Weights of a small GPT-style language model, trained from scratch on English Wikipedia: MLP 256 SwiGLU, LayerNorm before each block.
Each number is 500 + 40 x the weight over its row's rms, rounded and kept within 0 to 999. Layers, rows and columns count from 0. Numbers have three digits each. The size before them is the row's rms in percent of the matrix's.

# q: layer 7 attention query, 128x96, rms 0.0701, rows 0-31, columns 0-95
# k: layer 7 attention key, 128x96, rms 0.0748, rows 0-31, columns 0-95
q0 189:493573499510517504477464483519531537492541541543526541472534544450517469528445473523428535505510477494491446501516440569475434382466473502516454520483540456488486515521429487458408452499496548492528538536486524566576467421537473521427490482508577536478477528508455530440562511529515514569
k0 177:520559550462517515406448516543502520503502532463518519453536514498512429497455458511430498520510508498546451492517481508409483383429499474593438529540518472533528504523440486523464462487470539512461518483544556543587492434510483564456532501563545483500532497450494455494540500530552547521
q1 112:487556495502471518446460507550570525516520534535533514512554525443546428516448476544456510528481440545518456508524408567472454407472508511538472509496537437535461532516428477478451449476555567499560511491546503542574453413520532484441503504498555511475480518528449550452507497497518503557
k1 100:494517516491503514434472548533537501497540572492500551480491485469505445544485439525441526493541486500526483522511462477461460335454460452537479538485435481540516544488413530583467512559517563474469505467509515535562505454539457534535447506479509499493534550499506483451585548513493470554
q2 086:480464467476428470516532448491497500568516536465464519507477453562460498497546582503480481474454472516451529409474540495562496520521531497460494478483550585511475553496552528485550468477544484486487392499443437553435491543549515549601531534465480501514475451571552465515497500521480526442
k2 077:491497493510487579533430552526571495418453506522537497504458497555532532459543472475551471473430513515533618436530461443459478542557585472453492517505454492502450455492496410531541531477505527492489480469551470452526544535447529524496479522532490538453439551492524474556499471499490532563
q3 085:458538521484475468506497493501494540514488552505473554476550487514510428495420523585406478508446471504485452535523444591487461430531483544484556497532552481538513536495447524454529410431530520530517453514469525542537495506520447488482549482487598549481450516509451550482448549456518515563
k3 088:546554583517540562408517575509516467529471583487555479425506474481498471488525450450490479471511530475540481509534464481435495421476580504515466473513495475558448500474465481578516453459479503504475482488557507511598495514433480542433489496480570479548496513461528524455562457470516533516
q4 091:565488419478529527484421528542530467452474517462565547469501521499464498575462520542490504475522489403520417536476497460505487456424492469514543523469515526524488479519542477501487536557477484522423505514531519581475474550489465464459480559498525531541537500450500517494564389460572569520
k4 091:509430493462495505563494564443558499470502530535562541525519521509519486503444476446505447504454531457544477528540517493508517494528538423496418551497445534494533430488466498448475426487530433513553460559521550474487555417557481499447510507548465503489536445413484457561572509551526489510
q5 105:451597517438483470508538442508450430471545552524631469481458496537463486566550503508479408524487469508462478565546490509473476496555517527494509583565430468497482513503478465465493464532458524536501530490480512545499533469525487546457468468464527561513415481514463535480536544498499519563
k5 101:499503469413519528552508475497467480514484540524529464398500543498531444550515487515458519512511396526509476479522470529495512491508540432469449531520505536469528572593456490518500470490424532487477493557477579561517482477518472542411501487487530474471531508465517475482534492462562495641
q6 076:541423437502528459477510525544560464552591503497569510503517546460463533459522497412481516432488508539503537462441455435495503478445457481534454451504473474505481503563547478471533443547469555506512550498516504502439553469436484433460513584455501507525549498477513479469541482508518599530
k6 082:484487493548537507501460445575481533523531483541495411485557557466583456503484485519436511534520525494535530495480414495483455435519503470538424475515501512460505479492448519467433502528496545494498490501553585561470546505537504415454422522538484474553472472583497476489483438573547501448
q7 095:522488442476534495544530468542491514497502508431475509540427451500508535416541562508503474475499487512472528486466535473496521529483488462456529582522508442494494538525518474509529470601565522508472587517505439483479516576493460494509514585454445404555556523455531432554503554491418513485
k7 086:552516486421410543471492514467561502586491528523480463532543507486528498520501611518551544476523530458515459486561514526579507522545499461458540491497554509457486482510494477451451503438535463445524437564404532494529540498487486564460511526422497463486539470507472536466462440504567500476
q8 094:519548485465440534460434564503539519512457530454454543483551492491509501539478424447475528574487524539589519579465504511518560470444423477521430511477533491550455455477509439538426509553534529530487512529453494560493495480509518471473459519533558516506569469490478461491548445455567549543
k8 092:466539480533536558471455495525536511544580493489513592494530514526463556479492467552467459479521514452481451496589511531527488497456459457495433471445543432504502472480536499538379482465507556450483487501515463481561499446526502497472574505534431499551503484458469513538610525531450485462
q9 091:472521487495481485468482482540488510537495538514474521520460563471509491479468444510421472450478413490515413567527461525446510508506494484512519558449466438592498508496488579456577467458556546522523497506510487581559438463486496516492403439587537536487469572495470464502484513559508502526
k9 091:522511512474464453505517514555466454483491507445535535438516594455468430535454489587537493530494509502471505523509462556397541423435476452426527512523516492553504552486440506546490547512503458526513492490478456446515488495460511634535518456511504473521530516471519576527548513454504507548
q10 097:489536540448405501461484517504572457544500493511469463492517499464543472555540520529461507583525474487486472496473517571550431481435553446450561508569534506478449540496509454474466433431511556410486445483503465462549567526499491477484462537496538528473529504478493540517427566509489542562
k10 093:506480536537500563455484501533456488566526576480494459519511537482521470525507513491443548437518529443511447565475487476486518489501455486513481507518498412545425456505501405557563488515524512455428466575499558559549496484579536453424480434470483487458513469519547561491518516459448557498
q11 089:503472433452489481477561514455522528557522455528522443544495515437461544495475496502539434421487411555547497540573506497522532543519549453526521519556504512513540562522515517532467483426482486490481466487551442480479455541538509495484468545527558412510500454468594546541482474421504442536
k11 088:511529545476578527565454467512474499546481492506437498520528495464509471508431441576513558510525504550485469584388467521416513473438548496458427543505415503503549432446460537538528512535510490515554492531506533569520518509463464516515491499489483510465498550502531427489523446557467461471
q12 102:447549480442524532505514487534436423476447482517445470509471581525509519529501460493551453540504531502461559446489558562519516517494553441497575554481550572476538532459566487554568481569506444477461419473447490516459496517480555524579547499568507490504492442509449487492464486506487523525
k12 101:541503415491441479528497490489483505470594553539565494508437491492466525472512482484547461541482460543480560476603549468500483534533447507523564525438501496527456490542524475461507543513502486440532478473557507531473539511476541505429457529542500458540496500366439443570485530457472525510
q13 113:518504504471471534458555484498507457529523537498451449547458552560549621553566473487472433432503528467409532560541464499516443516512439487514482515551498485498461458475548535515513551559530509510500499491471512466475500544486564403475529478491482539490561505534421449505525495535475435443
k13 100:500426482485448476539496534565517489455378529552542499469522502497532540498459555472492500564499507468482532489477531507536452508525452494496529477558517411450523488523513457457521512435449534488474577520501467552458503500448532573611496529504500524459522547386483511486514566460499504541
q14 111:506547555534534579473462509496585519515484559538485512495483446528500468560400449554474565486451550493503434574473431555503439443528470580460437494498534452469490473523467544476513515485531536497487538537491523529567476489505424518454489468501520504447504507564450489436490497474555509540
k14 098:512536541589510492491430623498508493544457505493506489409529499497468480581532461517484480471534503494493473457469415497407476456486521527485387456508482442498483524494430548520494500482507570479472531502535482510571459554502561502478586487511563499492534481477504540463555471515527508494
q15 110:525497540435487500502542512506554485465502531435505493528518534514498447505500512496588516482521530483506571539464520481518516501550498554478483532479478595479398518427510486458483492562477472425519521422495430537483505489453535529616471494551517494525427460535468557540410447473493548490
k15 101:494485430595509547551518498561503532464472468489591521502463495515487550555458512451487529491466458515472433433598574523492430505519496467498537501523492541440431507383511524547568522536509468502465525514497469470552488436492558494463505480504525431525463522523543480488471450449485486522
q16 103:619535469494491424506534451557475422484541495531451561482517504448517426501497514521488497543510520498430542495518508521464498455445484559527509452458519503562500498507440454480494505511514449541550530419559449576528527464552539486515566556451454544494523477550504454478468467458425489496
k16 121:528570497502481531426539461525517531481547552485589519455489504478499446500469514499440469461491532486496502483567510502489420394464471477600488525514430469464524545509452453526500506540521562588462465459500486555530544449523455516500479456492497497500510549456527483401573559495515523499
q17 113:436486458552443535503507487481495483498520527476504497458475452518491561448564545411547500508502475489515482480484601450582528557530507475503540521530474571399483518510543498477526529500591476559477484474464514575480516568463573509452441531499442477484487453503543416514488492506475549475
k17 087:521475550456479474449509497440464459434503539466492476543487543487595552476467539488474495522493480547533488411561510518464532547535517393467584544450444533531527519546497513445488507556517519518482457485538523441483471509533520484481495440510435545449575433484495524525512501589538459542
q18 095:523483417512443557508549419547467503501572508458437461496532588497537565508473510485443558519452475515458581525528534479488518444470538507504446542531523486458512528501527499466528527458418540443507518506488433503447434481516467536516450522541498559470529441528542544516465588472512460505
k18 100:491518514509397480539579497545594442509455466540523488542521509571530478430528538510527522534473512495505607477553456452545501557500476489500540454520449508562505532438499416484561453475489473510492501538521493546431501511449477454483406520493542501502549460517458454527465515561521500504
q19 105:531461534509563583509492550441517423528463485469503552489469517508483570453505479523539449489471448558502521492448475459432498555446416505525509492500589524470452478528503550477579499474438409475480445488528517524416549582531482536540531492544501537478491472519523518561511499472456494529
k19 096:526466447504425443535506427469509572485453546518505447538555491525478564480529514505490574502497489531544487573502478450508516477578611423603530506534518503549481475451512486461466474479470491472519486488513492408520494485531475515521481498522504435527426486436526487488565561531531471459
q20 113:517528487516515487468454548482575552491528524543495513523497572561416459508490554540470553488521462453551491444462529465494482482455477484510535551572548458446501464465472481419494460539477470436479488585443508428524549502516492520468463449491530413486555555559504486565503532566501548508
k20 099:482521491503409542408544467540501479485451427515476530521500488545567479519545479470518494465502502483546474478479479582540531465547535509493542567459527455585401464510509469512574452462539484529475497413503501514522505506492449513405583471516574534489521456512475503478508465462455468532
q21 098:532535487491547499579479551554552463469495413473474464470478501539471500512521502497401519423456451540515481501553549431466446516479514495433471477460524556529484562475525620469483490511501543514472455542495485441535563457466586531504469442493514509533505535473505472482513518517597489490
k21 100:483487501507492562540469490491512499528522402455497506425562476492566463495467528556530478540521534503455436467544440503436478439498456474529446555478497381509546526411451525550472505574490542458511519582550485486531508492519521530500546497550519489517481536498408463512516483528505500574
q22 104:476489510476502502516556502425521493500499465546513381491525501447494482482558472540495490592422544522460495518443516514446534494558556514471496468519525467505467501468518630532506551516546548437532487527520444417423519526520473488497496548461443537545473497542506460497498435556538475463
k22 098:417533536568541492476473532457495497521470474499545400494548452511506425495497469450448532454478495527526566455533505499444452495519465517531420516503570476493497480518438477527476511463521563506485531500429558561540510506463548500448465531547457478476467516583562538469571544527427507534
q23 088:573503492523492521536527602484447499485458486427550477479441520445559479454567569530499466490529468563509466471441519520579510549472463430477481440487465505495555557479513436497513478578536493509469508515520544500429529535412500455530462490468487487521485468467489552520471507472565430545
k23 088:488546518524512424477425534462495479552482505487517479554543485447503452552459533527497527551535526526494439488527472504493537406453507503531465586575477460508525535517491493555449526549465491448551492482536544482548545441563485468543514509459560554497569456462451451551403509525453503466
q24 090:557513516498538453510523433522460444490464521495445490443518519466373533475531522521445511484511508482447419478534455597543515438545501530537474461458458517499494532540480564481519498524509589490456533524488542473491533517539459578506467511572520457475479505599459485436522484544538511485
k24 078:539500462528518443480480496491548542450471477472535522482528491477605523505464449458516510499473550533438603490486460502488585568522535449525463500511475472464468538498490504501554470468442460469523492483495586526440528555407550423553536518490431485518498483488445522532445481518459553561
q25 104:508540528461541501476452457448524473458525528497521556535488484512521587477474462493436612532507504491488484470551477537500503430554509558528530428495460452499550514509453522507415398392525506532469554529470556505565483452501480491523442545502478452478550451486450527504511488526472499548
k25 103:526458489514496483525504478478438521484459465547454503556449470459507581498467495486549474516474534482472567511484571467582549606413504387471507522515512506557467508508579558515528468489496511523476514451548448476522448561507505442459525535491474534497466553513510532477384490496502487517
q26 102:485475516461509528476457503548499485522509504492422454592538504544539531470460544516540467468539473379563561501443541450512508477473527442486515494579447438471483456500525559485480478407523483535553473467489531545569468462459486414562560505510510492492564557504541501527532485498521487490
k26 096:472467512517496591490454534507523451523515543537436445491436600520484459447552473483503477479537567431580509510489516498507455456469469485500566530520508531471480504504466485513486492484529456462539543494550526488526482517515534523478495612497457595510516524471479468438470479445595403498
q27 099:517547522419436465576501548470484498487513538547463564458559556445507445538559477507487510491446548550433494527523420529431504492472550450449509542491423498488485440528424536503441483583504515543446551436482481440545458513485531517536497487507486486507458466526548532534505511543482494462
k27 099:487536443574501536554531449506495496516435536495531517504469450452505556472516515504543514454426458512488521574448485476525523569582486496485586471462543495404487489503531515504560504474491485453490509483402445524469580492533503464498455484454438550496502467611526543526458459512530507516
q28 096:464547491469525464526522570486524535576524518547438483450422545439467542499532466430551495481489508530481517458459516568514476497526507491420510531495460526517530489526533455467536478524452527522495501438468488515531591472554542495454563502415556504468550475475500407469485487446478588554
k28 092:530499512454467604502531479578538469510478561437493497466560468477530465478542451542477410400483512525463490494524509507500510482464534570469560479485566445471506528576516506452477498530511516533436547478569573538538520486504472527443540422480483455481482531470502489504500492434421517468
q29 094:439502496498505464531511536530500559544548471441464543475414523480464495509463496563530513490440508526402504533534537456484463499493522452467509506539511492492447532486425514584516514493480518443460480461508613515611573535501551501463458536527528548452474485530495566425479498481493442493
k29 092:504532525495452546532507493523464508564532487427518467522529507486504599574441503507477603432452439482508512515425488514528537505510478446549527422445495519526540549485518515450513515527524496420528535554519441528498462551544506485611498557455520487427474479455509542510457459489516476483
q30 110:500534495506571507388418523549475498457562516486485539487487571447512423532434519546439472483504497515483511538500459524467487428452471514532488484485497447536580528510457548500434460501479532510517554497560500545545555445536508440447511506436499552462427525465490561505542506439483496527
k30 139:519421502486471495604538456431488477476490458547501471546476513535485567511528525458567512501476496492492555515472562458589550603552507534453564461480518540456508464462560482493508552482555438498546489515469433467463554537499505463541474499409472515486485504490485485516457514519459459429
q31 093:550542441480483477528483441590543528506434471456563582469528491495484559504489498518501463563552521397500458511525503508457515464521496425497457465537558447534548503491477478490561532515539517524407473504531469441516543510561491502462472452469533476551543542534452402523546525503496490468
k31 099:481490473511438603520451552470499494579484464450460526587487500495517503511510584524609449465500504459490587494446504508531544580516470540504489504457515551502450462540550464492488494499426464438483471513452517478481456561493442515591523476476486540470496500486478486452513574532495490535